Weights of a small transformer language model: RMSNorm before each block, learned residual scales.
Each number is 200 + 20 x the weight over the matrix's rms, rounded and kept within 0 to 999. Layers, rows and columns count from 0.

# down: layer 4 MLP down (transposed), 704x256, rms 0.0888, rows 57-91, columns 128-191
# gate: layer 4 MLP gate, 704x256, rms 0.0918, rows 58-92, columns 128-191
# up: layer 4 MLP up, 704x256, rms 0.0921, rows 58-92, columns 128-191
down57,183,207,195,232,207,180,160,187,192,183,189,212,193,209,195,208,161,237,228,191,195,192,183,201,213,227,180,178,187,177,182,184,189,201,191,207,200,197,156,219,187,173,197,199,199,253,198,221,183,172,195,196,194,218,197,218,213,205,215,178,242,209,207,203
gate58,191,214,220,155,244,206,153,226,169,197,177,228,228,217,199,237,224,180,230,205,198,177,197,232,204,198,188,192,219,241,201,161,191,214,127,194,243,210,173,206,160,203,203,171,181,220,219,213,202,200,209,248,179,215,174,184,217,195,191,193,206,176,227,235
up58,222,188,201,205,225,239,183,199,159,210,184,211,233,171,230,194,160,181,208,195,216,194,217,187,191,213,198,197,210,169,185,231,202,201,193,231,202,188,191,158,234,167,212,175,202,215,190,231,189,223,193,183,157,175,184,192,206,176,175,236,198,211,182,185
down58,169,223,152,209,236,180,245,168,205,164,191,213,195,194,175,171,188,201,199,186,195,220,169,205,190,238,217,229,238,196,182,210,239,185,216,221,212,190,185,217,234,212,186,163,180,208,193,176,236,228,187,242,207,219,203,196,221,198,206,189,187,171,192,196
gate59,214,216,185,207,215,186,213,167,198,205,191,206,183,194,193,208,155,189,193,224,196,222,212,209,207,197,195,171,211,187,174,184,221,216,175,197,203,214,215,194,197,205,187,212,173,184,226,181,174,240,166,174,170,199,163,200,202,188,196,187,213,197,213,168
up59,183,218,207,194,155,196,194,194,169,215,166,227,191,190,219,199,197,231,160,178,192,194,158,208,237,203,202,186,209,205,183,220,196,183,196,204,202,193,203,204,170,189,201,195,173,173,193,178,196,196,186,208,214,179,192,194,210,205,198,200,199,210,241,207
down59,221,168,176,207,192,167,178,177,226,167,211,178,198,192,224,171,193,218,199,204,188,210,191,203,195,194,210,196,202,202,163,171,185,219,193,205,182,176,169,199,188,223,224,168,189,203,190,203,197,246,184,177,193,235,171,174,217,173,180,173,204,228,201,202
gate60,208,189,225,191,190,227,214,177,198,186,218,210,203,207,227,169,175,166,220,210,220,179,244,220,205,190,195,194,203,193,198,215,187,181,231,189,206,185,220,163,191,229,188,225,167,167,209,163,221,158,205,197,175,196,208,187,188,224,206,227,169,207,218,174
up60,181,192,215,197,170,217,213,165,224,205,211,183,190,218,219,190,178,191,176,142,234,160,192,198,172,241,177,225,202,201,250,219,200,174,221,206,209,211,210,204,217,199,186,213,167,220,200,186,234,201,204,235,204,181,203,211,202,223,182,212,193,210,227,223
down60,216,179,202,196,176,197,225,191,220,203,203,186,201,211,209,216,142,208,210,187,217,189,193,201,173,216,208,208,179,173,183,231,194,194,212,167,192,202,217,184,225,237,209,175,176,188,210,197,215,204,187,205,192,207,222,150,173,201,234,220,205,207,178,146
gate61,185,178,220,180,216,223,165,210,186,231,201,201,185,208,172,178,209,194,195,222,194,202,223,192,202,204,217,184,220,196,182,224,220,188,195,192,214,200,224,201,207,189,206,193,199,187,216,188,224,175,172,222,205,189,180,188,218,201,189,200,186,206,205,201
up61,195,182,198,182,198,206,216,217,200,218,176,185,177,213,200,209,210,178,176,211,223,202,213,202,207,189,183,170,216,206,190,209,201,209,198,214,224,184,190,191,196,195,174,193,225,209,198,191,223,183,214,225,186,181,208,171,227,247,209,222,178,208,218,196
down61,219,199,200,187,196,195,211,195,220,208,212,177,202,217,212,204,197,192,167,212,211,185,215,192,162,186,194,212,214,226,214,162,192,226,182,222,201,217,183,190,248,200,175,196,211,201,176,167,194,203,227,201,162,196,203,183,179,215,200,207,188,198,201,210
gate62,175,184,187,186,184,212,189,193,169,236,218,224,203,181,206,180,168,240,196,175,181,192,202,212,215,209,230,206,214,226,196,201,175,183,200,194,189,194,186,193,207,180,223,170,180,250,217,196,184,201,248,239,185,202,194,199,232,226,192,187,182,189,166,205
up62,215,192,188,219,202,177,190,236,251,189,172,218,195,206,232,225,213,206,195,203,226,220,223,214,220,184,175,190,197,192,174,193,255,219,220,182,191,179,204,187,193,196,203,200,216,191,214,220,190,198,172,194,224,239,222,188,235,177,213,200,231,218,189,192
down62,244,159,190,192,205,190,228,165,215,189,196,183,221,168,189,215,238,176,221,186,202,209,174,185,219,175,195,195,165,217,209,194,216,194,183,195,238,261,184,195,231,188,183,243,215,200,194,212,221,188,142,159,195,211,186,199,191,184,205,173,209,200,200,194
gate63,223,210,208,205,184,203,205,211,224,194,157,181,214,243,172,215,199,205,191,215,208,199,187,200,157,207,194,179,224,214,162,223,190,166,223,221,206,224,173,245,180,177,195,200,208,193,147,200,217,164,216,200,187,196,198,214,214,222,210,190,172,158,211,209
up63,223,189,192,170,236,186,189,182,172,172,195,220,192,207,207,219,150,219,177,220,190,205,191,221,189,244,169,203,245,231,217,202,172,221,219,193,173,216,183,247,247,193,176,186,204,198,188,225,194,230,213,243,189,229,201,224,222,200,187,152,196,156,216,207
down63,159,155,212,186,209,233,207,199,179,197,198,208,197,194,214,202,224,163,222,197,190,198,222,162,214,223,252,208,153,196,178,214,199,187,209,152,190,181,247,220,167,208,178,224,202,226,218,187,171,223,191,188,190,197,180,184,228,196,203,214,246,200,178,203
gate64,188,203,178,197,174,238,217,171,178,234,188,188,161,212,209,214,185,202,206,200,202,198,187,207,206,175,183,218,211,181,174,179,230,213,206,222,196,195,229,217,198,197,200,178,185,205,220,176,215,203,207,219,241,190,226,199,222,195,185,225,207,182,175,186
up64,161,166,216,160,211,180,184,193,185,192,172,215,226,190,193,208,201,182,216,198,165,225,195,190,186,185,240,229,211,204,214,236,207,217,194,168,223,204,223,201,236,212,191,248,192,174,199,230,200,205,203,220,212,223,185,190,167,180,173,167,218,221,217,202
down64,220,217,206,188,185,212,212,205,239,203,216,209,227,207,194,204,225,176,198,202,194,224,199,203,191,201,188,168,227,195,230,215,218,187,212,203,204,195,194,208,172,173,176,218,225,201,198,227,207,185,199,216,204,222,186,210,160,173,224,213,203,208,210,221
gate65,228,221,148,213,226,206,168,227,215,201,176,193,179,188,175,217,200,204,194,246,171,211,219,227,215,233,202,206,191,217,177,185,172,180,160,162,190,193,199,201,225,208,216,229,156,204,183,184,177,185,239,191,191,232,206,208,212,208,223,180,201,210,155,202
up65,235,192,216,151,211,189,171,207,203,177,177,183,220,208,192,184,209,198,185,208,207,235,173,209,200,207,190,166,163,179,183,197,177,182,195,196,185,219,210,220,168,218,248,163,204,192,191,177,193,159,197,171,178,173,208,214,149,211,166,169,215,167,172,209
down65,193,219,170,195,185,211,202,194,195,230,184,183,186,183,197,210,209,187,221,207,170,171,177,186,193,210,170,187,212,198,206,203,179,217,166,210,184,209,227,194,179,185,193,195,225,205,211,196,160,182,228,207,168,232,222,199,206,189,204,219,208,203,218,223
gate66,186,235,226,169,211,190,174,190,191,179,213,214,185,208,205,155,228,225,229,196,201,223,213,207,200,187,192,170,209,189,217,183,179,229,177,196,227,222,213,198,164,210,236,208,210,194,217,214,187,166,231,236,233,191,204,200,159,200,168,197,197,200,236,202
up66,203,181,175,168,206,194,210,208,198,200,211,193,197,183,167,208,217,184,175,201,170,192,193,188,194,204,195,192,180,215,196,231,182,207,217,168,219,216,201,203,224,203,176,179,216,225,198,227,194,164,193,202,200,197,202,230,208,196,229,181,197,196,223,247
down66,180,208,220,203,206,163,160,196,194,219,204,212,196,197,182,212,165,203,213,170,176,215,168,248,187,182,192,182,187,193,220,201,211,234,165,181,254,219,219,173,196,212,190,196,207,192,204,183,183,175,196,186,238,217,184,204,198,191,187,216,232,207,214,208
gate67,214,208,199,210,192,231,198,229,203,232,190,175,198,215,230,225,203,221,175,222,183,219,214,202,223,187,211,183,190,202,222,209,197,204,167,178,220,213,225,224,191,205,176,176,195,197,198,219,167,196,198,204,172,177,198,215,199,203,194,180,214,204,198,194
up67,221,198,183,192,199,208,211,231,222,197,212,180,250,244,231,224,213,194,208,210,176,215,203,193,169,220,187,205,188,193,176,220,216,198,198,180,199,221,222,227,210,191,180,190,184,180,235,173,184,152,192,219,189,166,160,199,213,207,194,180,166,216,190,191
down67,180,226,205,218,219,196,222,183,195,220,173,183,239,217,226,202,227,195,198,204,179,227,203,206,185,214,203,199,210,202,215,190,223,207,172,195,217,209,205,225,189,208,216,180,171,187,211,192,191,191,234,217,215,160,175,189,193,204,229,211,177,180,173,197
gate68,202,201,185,191,206,206,158,201,196,202,213,210,182,216,183,164,165,180,228,246,215,198,180,222,181,194,194,197,190,220,197,213,183,199,171,210,186,221,182,219,187,236,222,206,210,148,177,224,203,194,208,224,196,207,222,200,206,202,150,232,203,155,179,226
up68,173,202,209,186,208,210,202,206,221,208,205,197,177,204,225,192,181,202,226,205,203,209,183,193,190,192,183,213,206,243,201,191,168,216,187,212,195,237,195,240,225,241,222,228,202,190,164,204,201,214,214,210,217,200,219,221,193,194,185,200,183,135,196,227
down68,216,177,182,191,205,206,204,201,206,191,225,169,189,181,178,185,209,188,230,202,181,210,209,220,214,183,218,189,186,176,199,200,200,185,198,191,252,154,249,174,157,203,180,187,199,189,211,196,155,216,207,225,178,186,223,181,215,217,262,182,180,191,166,178
gate69,218,209,181,176,198,204,192,219,165,208,211,223,221,189,220,170,208,195,187,209,196,194,184,187,213,189,192,195,197,198,173,185,248,197,198,201,214,208,203,211,158,172,189,180,198,159,212,202,224,174,181,199,201,193,157,209,238,225,165,179,177,207,179,193
up69,174,194,230,216,209,177,215,198,223,184,190,192,186,178,143,216,213,208,185,196,222,199,188,200,167,226,183,190,194,202,228,201,176,184,207,200,171,200,176,198,244,217,210,222,205,224,183,216,189,198,184,173,200,188,224,195,183,185,221,211,227,185,236,201
down69,208,209,195,202,207,195,169,193,224,198,161,199,190,174,202,195,167,181,220,191,199,216,203,199,199,204,212,216,177,175,163,193,204,190,202,212,185,205,201,184,188,221,193,218,204,207,176,203,189,216,209,196,188,189,209,214,179,208,192,202,227,222,224,238
gate70,183,247,177,205,215,184,189,232,194,186,173,210,230,154,205,203,225,226,195,165,163,194,203,173,187,200,190,180,202,174,161,204,196,225,160,212,197,200,213,197,208,197,183,184,188,185,177,187,186,175,194,197,203,200,175,196,184,198,160,206,200,171,197,191
up70,190,175,191,242,219,199,220,152,239,209,202,191,202,197,191,270,220,207,208,159,208,207,240,173,154,184,188,204,203,211,198,191,191,205,210,204,185,231,199,195,208,228,193,193,196,194,208,221,208,210,204,180,217,240,189,216,195,204,190,190,193,208,195,225
down70,212,214,192,211,177,217,209,194,194,199,221,192,202,169,215,224,251,184,149,220,213,185,170,213,203,207,197,193,217,225,199,219,196,201,185,213,232,183,208,207,167,200,154,196,160,217,205,223,206,186,192,183,203,184,203,202,217,212,204,159,200,229,195,190
gate71,218,150,189,212,227,207,201,186,193,207,179,217,192,188,183,193,191,196,196,229,181,183,187,213,224,156,178,250,192,212,169,228,201,194,199,218,223,209,171,236,174,223,200,178,167,191,187,209,219,212,197,243,193,198,187,211,214,198,163,218,202,225,187,213
up71,185,194,187,258,185,215,226,193,258,176,254,201,202,201,245,209,194,206,185,186,199,166,200,190,182,198,205,227,188,207,172,187,217,189,198,219,236,191,199,248,195,217,192,197,142,201,175,166,207,186,238,219,228,160,191,203,223,180,172,229,207,213,227,189
down71,171,191,204,211,192,196,205,184,227,202,195,229,200,222,179,227,218,201,196,197,198,240,226,176,248,203,208,232,210,199,216,194,173,197,233,211,215,191,194,172,187,175,222,205,140,188,215,183,222,178,193,236,223,165,229,210,208,196,195,180,200,170,206,214
gate72,201,179,211,179,164,223,195,199,182,223,227,219,232,208,201,235,187,200,234,199,189,213,205,203,179,208,145,205,198,191,184,207,221,194,218,213,189,187,220,198,238,204,206,201,180,177,211,198,187,174,154,174,207,204,200,210,213,222,218,242,166,193,187,211
up72,224,232,188,185,209,196,214,187,227,201,197,186,207,211,251,229,228,233,190,147,162,192,217,206,193,174,166,228,196,171,230,179,194,174,190,226,218,219,185,228,178,186,185,178,205,224,197,209,196,150,231,204,190,197,208,194,193,207,192,132,215,193,225,192
down72,164,200,203,181,258,224,211,179,230,208,204,224,178,185,209,209,207,209,199,179,177,214,236,185,207,195,259,255,196,190,209,167,207,183,194,190,212,235,197,224,203,196,243,214,159,205,221,175,196,157,219,218,209,209,198,228,206,220,189,218,220,170,172,215
gate73,212,204,205,174,197,206,213,228,202,230,239,201,224,206,221,206,176,211,170,191,167,233,185,171,181,226,170,216,185,198,202,233,233,138,183,188,205,201,217,210,207,221,169,208,155,190,190,202,201,172,222,213,200,164,214,197,205,219,221,199,207,176,195,205
up73,197,244,208,230,173,178,207,186,218,185,195,202,184,212,239,169,192,218,196,217,193,179,211,204,192,197,159,215,206,209,172,226,178,187,184,169,183,240,194,169,205,175,195,210,197,208,178,210,172,220,228,184,199,220,150,210,180,201,194,235,178,183,180,220
down73,208,188,214,175,188,235,194,207,225,197,199,196,168,192,197,249,186,202,210,186,230,217,212,199,201,183,229,205,215,183,193,146,203,196,216,169,192,201,192,230,214,245,215,184,230,211,202,188,190,209,217,166,175,222,199,219,177,181,201,220,224,234,159,188
gate74,169,223,186,211,206,228,216,178,178,212,227,234,206,197,187,165,238,192,200,218,193,218,224,209,180,186,220,203,223,185,188,252,189,208,203,187,228,207,220,198,165,187,183,198,223,220,213,195,210,205,211,174,225,184,198,198,176,184,189,154,198,154,211,230
up74,226,201,217,237,215,206,201,214,205,226,207,205,219,188,195,224,184,224,222,211,171,160,187,202,200,193,191,204,202,198,235,224,175,212,175,218,231,178,183,200,179,201,168,182,191,146,193,195,188,228,157,214,248,205,189,235,195,213,200,217,232,214,213,179
down74,231,188,178,193,208,246,204,156,188,184,221,193,222,207,183,217,155,202,208,220,205,211,208,182,204,216,175,233,205,196,188,211,201,191,213,240,181,173,174,164,207,211,186,227,232,214,166,179,233,237,180,224,172,191,191,206,230,219,233,218,257,214,193,192
gate75,178,220,219,189,196,174,228,233,210,194,149,192,196,204,192,211,185,238,198,212,183,189,225,250,197,212,226,202,189,170,201,197,164,201,179,158,185,247,183,174,216,207,199,201,176,180,207,183,236,229,178,221,200,213,209,197,192,203,174,196,190,213,187,205
up75,157,197,172,193,169,189,223,213,219,202,184,188,199,183,218,195,211,182,185,182,177,211,224,209,198,193,209,196,209,214,220,199,187,207,213,208,196,228,206,182,245,181,198,206,160,174,211,192,206,200,177,191,223,219,195,193,199,208,180,218,197,221,181,180
down75,215,195,202,191,186,209,181,225,193,178,195,193,195,205,180,218,193,198,225,219,208,219,216,171,184,209,208,222,181,190,210,178,205,215,222,187,222,232,187,181,234,200,213,215,219,209,202,149,213,185,222,206,189,208,223,173,207,180,235,180,191,205,176,217
gate76,200,194,209,192,181,181,201,201,234,211,181,178,220,220,185,203,174,188,203,178,203,204,205,189,210,197,206,179,189,193,192,181,213,160,187,226,216,189,224,188,208,219,210,197,195,199,181,195,199,203,232,213,187,203,187,188,210,199,209,199,181,180,200,158
up76,219,209,216,201,183,202,220,175,205,186,210,212,204,212,201,216,202,228,190,208,217,180,186,211,203,200,179,203,191,207,183,203,206,221,199,205,205,217,235,224,196,210,196,216,177,203,207,204,219,189,214,152,193,218,193,189,168,203,210,228,185,205,231,216
down76,178,209,202,175,209,192,198,211,208,213,228,233,167,182,175,233,198,234,207,180,207,208,191,199,200,179,214,211,179,207,193,201,232,211,205,186,204,175,236,183,183,162,193,178,210,229,197,211,219,206,186,207,172,203,212,177,231,203,180,213,193,235,204,227
gate77,179,214,212,197,212,188,221,199,182,190,155,220,213,209,235,201,174,230,186,209,183,220,204,223,169,177,227,194,188,213,193,170,199,232,180,176,203,196,210,207,252,221,163,210,191,210,194,221,181,183,195,187,219,216,213,211,203,196,200,205,185,197,187,211
up77,207,212,205,177,190,163,173,179,190,189,220,225,231,194,169,201,241,179,234,222,218,185,207,176,175,253,203,208,222,191,221,203,220,195,176,197,186,206,189,229,202,203,197,184,234,202,217,195,206,195,230,189,203,192,184,198,184,198,224,195,193,236,216,221
down77,195,187,216,227,198,222,210,223,171,197,155,222,195,191,186,211,212,200,223,154,224,228,202,195,237,195,171,207,156,191,209,200,180,199,216,180,144,197,197,188,204,182,199,195,179,192,213,184,209,220,164,188,208,208,202,240,214,198,212,198,229,169,200,220
gate78,198,206,201,194,183,205,220,210,205,184,218,182,191,148,157,194,207,199,223,181,189,194,211,200,235,217,208,201,238,191,198,210,218,165,214,185,172,211,166,186,229,182,188,218,205,199,173,191,220,198,208,206,197,166,157,195,169,180,201,202,193,199,161,201
up78,213,198,184,200,186,201,219,224,224,157,242,129,228,204,221,201,206,200,188,195,235,193,219,204,171,176,187,168,207,204,181,187,189,173,220,236,216,201,172,224,203,235,192,179,197,219,211,245,197,222,166,195,243,205,224,194,189,177,202,205,179,211,225,218
down78,201,176,228,177,203,203,200,202,216,189,211,215,193,192,205,204,177,185,193,201,226,200,202,204,152,184,226,182,206,181,201,234,213,210,199,227,237,185,218,194,201,200,171,188,181,173,216,193,193,216,188,187,182,205,189,188,186,184,209,219,181,185,200,206
gate79,187,230,206,230,206,225,167,224,210,240,233,184,172,212,183,202,202,173,207,174,224,209,183,230,186,206,163,186,213,188,184,206,226,208,196,198,227,221,242,186,172,224,187,155,210,185,205,193,203,188,201,193,198,181,172,253,196,213,210,184,217,225,165,219
up79,176,212,201,224,180,189,180,215,179,201,216,216,192,171,216,185,179,208,202,163,201,230,209,201,196,236,176,194,195,225,186,199,212,177,197,207,199,211,212,206,198,259,176,163,215,193,225,183,164,182,192,193,199,184,147,239,214,197,203,200,205,205,191,235
down79,193,225,220,217,228,196,158,192,226,166,197,199,186,217,210,210,218,187,223,194,186,204,230,245,180,224,195,187,176,225,188,236,180,200,220,192,186,185,261,197,201,253,211,183,212,188,178,214,206,186,209,180,222,224,221,198,205,237,167,210,194,237,181,184
gate80,214,216,207,199,203,237,240,182,226,215,209,230,189,207,203,200,214,203,178,185,225,201,210,180,230,170,199,200,170,210,185,228,201,169,196,250,223,179,205,195,206,207,167,237,176,205,202,212,184,156,205,188,200,213,187,207,224,185,190,191,189,218,217,207
up80,212,160,185,205,196,178,244,178,204,206,206,227,196,199,209,193,211,213,196,207,192,169,213,196,223,203,195,215,190,207,183,235,193,229,209,195,187,214,180,206,177,184,181,179,242,200,184,201,182,239,202,208,227,186,202,211,222,203,190,235,222,216,188,192
down80,182,194,183,192,185,194,185,210,221,188,201,224,190,177,231,197,218,215,211,217,199,175,183,207,195,177,198,222,211,206,206,202,226,170,166,181,228,195,158,190,193,192,201,212,207,225,217,188,195,197,220,222,200,207,223,192,257,203,208,179,196,209,172,165
gate81,214,195,215,202,166,222,217,180,193,206,193,256,194,192,205,200,181,229,227,193,213,188,220,185,191,207,175,181,177,197,199,161,182,210,205,164,202,182,191,203,212,224,209,183,171,217,240,198,181,177,177,167,176,199,197,218,226,157,153,224,195,199,241,225
up81,209,181,176,222,199,186,190,173,193,224,200,185,180,193,179,181,207,211,177,147,188,208,209,165,234,228,200,162,191,184,195,192,225,175,204,205,195,209,186,206,162,234,239,208,218,200,197,189,179,182,173,195,180,209,161,202,198,192,188,182,181,222,212,205
down81,221,189,199,200,186,189,201,225,213,191,155,246,212,179,197,191,210,192,200,203,223,189,191,176,183,192,213,210,193,210,215,172,220,185,210,202,203,205,208,177,205,203,198,172,223,161,189,189,181,239,195,155,218,187,185,222,203,165,197,213,188,183,240,206
gate82,183,242,185,238,185,250,180,210,175,211,244,181,248,184,174,229,192,183,226,207,225,194,198,184,224,200,180,223,205,241,197,213,240,193,176,200,191,198,188,186,226,192,169,220,200,242,174,194,205,191,231,224,207,177,207,208,225,210,211,201,157,207,192,202
up82,197,178,191,187,235,116,207,174,180,160,198,167,203,197,202,196,219,216,150,224,187,210,191,216,226,182,211,135,162,170,210,206,187,226,168,173,189,225,222,192,194,206,200,212,204,207,187,199,208,154,229,210,175,215,227,189,176,177,148,193,234,166,191,235
down82,196,196,193,227,222,188,194,194,195,186,170,198,196,225,229,172,177,216,174,194,160,176,252,206,224,170,185,250,215,147,220,193,196,185,175,208,196,211,169,177,220,178,169,209,193,231,199,194,206,228,191,200,174,157,155,215,201,178,204,210,191,154,221,186
gate83,218,230,194,192,194,200,151,225,207,232,221,190,183,230,222,220,177,215,184,205,182,215,202,207,217,152,165,192,212,219,171,215,210,213,203,161,204,189,227,201,190,219,209,193,171,202,204,214,201,226,212,238,211,197,206,203,221,200,190,245,204,207,234,214
up83,181,217,186,166,239,183,215,236,187,194,145,219,185,240,156,194,205,204,163,219,251,204,189,220,179,210,201,183,207,235,169,215,203,214,215,221,194,229,157,180,216,175,159,251,239,229,180,197,189,195,200,201,197,177,201,215,202,213,190,203,211,203,209,159
down83,158,181,177,210,185,214,200,181,207,232,196,199,243,185,223,198,230,225,200,215,198,170,181,173,226,212,209,213,192,224,233,204,165,202,199,208,234,175,194,206,222,215,219,225,212,204,194,143,177,163,171,195,216,175,179,201,192,244,169,217,183,219,202,165
gate84,229,187,236,197,178,176,208,187,206,191,201,166,176,176,223,229,224,172,184,172,208,181,225,171,173,193,186,196,222,181,206,219,191,202,198,180,189,185,211,197,214,252,222,182,215,212,204,234,190,182,168,189,237,189,184,202,193,179,180,210,170,193,191,184
up84,235,191,249,196,176,187,210,215,209,209,192,184,165,169,234,200,223,167,190,155,176,189,180,190,169,184,198,184,215,176,190,203,187,199,201,198,180,200,191,180,191,243,218,212,207,207,201,222,189,176,146,191,221,159,174,199,177,193,198,217,180,194,201,189
down84,220,208,188,198,216,183,217,197,224,176,204,207,162,214,201,225,222,195,198,158,247,207,203,204,249,206,177,203,204,185,179,180,223,191,202,167,210,227,152,210,193,208,229,191,200,200,183,178,197,185,228,199,212,218,197,223,243,209,213,204,150,179,210,189
gate85,206,150,213,190,185,185,201,184,189,198,169,180,204,169,153,198,182,222,198,186,229,223,238,178,203,186,215,183,206,217,205,202,213,189,169,194,187,223,188,223,206,194,195,238,227,218,154,213,131,196,202,143,183,202,204,226,173,191,219,205,159,173,211,234
up85,245,246,205,238,197,196,184,192,191,200,199,217,202,253,216,247,197,192,227,184,177,198,258,212,230,140,177,247,195,172,203,199,175,212,183,181,208,221,228,212,187,199,184,175,212,215,181,175,176,181,219,201,209,200,175,224,214,213,229,188,206,195,220,136
down85,210,202,201,193,245,179,198,192,181,209,205,216,228,203,226,230,166,210,247,194,250,220,217,192,192,216,200,215,170,183,255,232,238,162,181,185,146,212,205,204,189,206,200,171,177,191,202,228,161,232,183,191,205,176,215,248,211,173,216,196,203,191,182,240
gate86,220,225,273,229,228,223,180,187,203,215,230,234,192,230,192,192,234,191,183,217,229,221,237,216,229,187,207,226,214,177,195,209,227,233,204,224,210,203,216,193,180,234,177,216,185,224,190,224,224,183,169,212,201,197,192,185,190,228,210,197,220,183,212,198
up86,186,203,193,189,198,237,196,184,148,176,218,212,183,229,217,213,177,222,240,177,202,184,142,207,209,173,218,240,237,183,205,198,198,199,216,205,204,190,194,198,203,215,209,181,187,167,245,213,221,185,202,203,215,162,180,184,211,202,199,208,237,253,251,205
down86,190,207,208,227,179,191,204,229,200,196,179,202,243,192,164,186,191,195,206,190,207,214,172,193,216,201,193,222,180,200,207,193,172,213,192,188,225,204,161,235,183,188,188,201,176,190,181,205,196,222,186,228,190,185,213,204,224,184,198,213,216,186,198,178
gate87,212,190,215,177,189,214,168,204,214,226,200,213,241,204,213,177,191,202,167,179,217,209,184,205,180,190,203,185,182,219,186,208,172,204,194,167,206,247,229,196,197,213,187,169,222,193,193,190,214,182,192,227,198,165,178,217,189,187,189,220,189,198,206,206
up87,177,199,192,224,211,206,240,192,200,189,190,184,159,198,191,215,206,206,225,221,181,186,213,204,212,200,194,200,249,196,215,211,217,191,203,209,188,169,168,198,205,194,214,218,183,224,199,220,204,217,223,190,197,227,217,196,218,202,210,198,184,188,184,187
down87,205,212,200,184,200,174,170,200,171,227,167,204,202,173,229,243,190,187,186,215,200,201,198,182,200,199,188,209,176,231,189,202,187,203,177,194,162,199,196,187,209,224,197,197,167,217,177,191,207,183,190,174,202,240,208,234,205,170,185,170,216,222,208,212
gate88,191,189,190,190,196,196,217,193,221,188,199,182,188,192,221,180,227,179,210,173,181,203,180,223,185,190,191,198,212,212,168,195,199,196,200,193,206,194,210,241,204,211,154,163,207,230,187,181,209,200,207,182,200,171,180,201,192,187,186,214,187,206,189,193
up88,182,206,205,198,211,169,205,176,175,191,212,215,219,189,187,197,195,197,187,201,205,198,217,193,204,215,172,174,199,192,168,191,230,180,226,220,208,138,198,202,195,180,192,188,205,181,254,200,211,190,181,182,201,235,214,203,200,193,187,211,222,207,194,198
down88,209,220,187,219,194,201,196,151,242,236,207,190,197,189,170,183,210,192,201,206,196,183,211,189,225,185,197,198,217,216,195,222,163,201,205,208,210,198,203,216,251,193,176,215,192,193,199,206,225,213,212,198,223,195,198,230,171,210,188,193,230,186,175,200
gate89,171,201,226,176,224,210,219,230,193,217,231,232,199,189,176,215,212,181,161,218,192,191,209,193,184,212,186,193,216,200,200,182,246,182,202,191,204,179,177,194,212,195,227,189,150,215,161,184,238,223,229,223,152,187,150,271,183,192,196,229,191,196,186,179
up89,246,221,178,182,221,198,191,208,198,157,207,216,173,215,183,182,241,209,178,197,214,245,224,179,207,167,227,231,169,192,205,198,190,204,216,177,199,173,177,199,194,199,212,183,226,209,205,163,167,175,236,208,199,179,221,245,200,154,199,241,210,223,171,249
down89,192,176,253,211,187,163,208,217,190,186,183,207,191,194,221,221,197,208,239,189,179,184,214,191,167,179,225,190,208,210,204,216,178,218,208,200,186,196,125,236,210,195,200,223,229,196,196,167,158,210,195,205,189,182,226,212,226,204,178,228,201,228,187,153
gate90,198,211,202,192,224,245,221,231,205,236,197,216,199,220,212,218,178,192,182,186,196,186,229,182,207,207,208,195,190,188,179,232,163,173,185,202,177,211,168,210,227,197,190,220,199,217,187,235,163,217,202,265,170,168,193,182,205,223,223,231,176,213,183,195
up90,196,224,186,163,204,158,232,184,190,204,174,174,193,206,179,189,256,190,179,213,219,210,165,176,229,179,234,206,188,181,231,174,174,225,156,228,237,177,220,214,182,203,184,218,195,194,223,176,218,199,203,176,176,197,222,185,190,147,200,192,217,174,179,203
down90,185,184,223,188,188,171,187,201,192,199,210,191,217,184,227,173,218,177,167,202,195,229,196,181,208,170,167,165,220,178,234,188,185,192,245,192,220,195,211,172,170,181,191,214,192,208,215,206,186,206,199,185,175,172,184,195,211,189,162,176,174,167,206,219
gate91,235,194,210,193,203,201,199,191,189,224,225,186,179,173,223,195,217,193,192,188,201,184,203,196,190,187,210,213,226,228,189,202,240,185,169,184,190,205,226,244,223,222,181,195,210,205,181,196,204,164,179,192,215,208,194,214,138,199,147,228,183,221,201,187
up91,186,163,234,208,193,205,215,190,195,212,195,172,203,186,207,185,195,198,211,189,180,191,206,186,204,203,210,194,206,224,169,210,198,193,149,182,168,192,222,214,202,222,184,198,214,202,159,208,195,179,185,200,198,173,223,216,158,199,202,195,197,178,183,194
down91,204,214,176,212,197,178,204,203,218,201,184,207,212,184,203,210,176,224,197,178,247,197,193,172,226,223,202,201,194,203,190,241,197,237,200,197,221,208,201,215,190,208,224,207,207,184,209,213,175,178,220,191,206,203,205,231,217,190,184,205,197,179,207,185
gate92,192,196,206,190,181,227,192,186,211,196,203,195,202,222,230,170,181,249,193,178,217,160,197,214,236,219,175,222,198,197,204,217,184,178,227,202,188,183,176,230,218,174,180,195,212,177,194,218,199,195,174,204,206,172,183,220,227,233,208,201,194,215,216,189
up92,194,201,175,169,159,181,218,228,196,179,209,207,207,196,252,200,205,208,203,216,214,204,191,208,205,193,183,223,230,252,219,233,218,191,216,166,204,200,191,215,238,203,194,173,197,216,194,203,223,229,211,213,220,196,202,214,187,185,203,223,203,186,216,214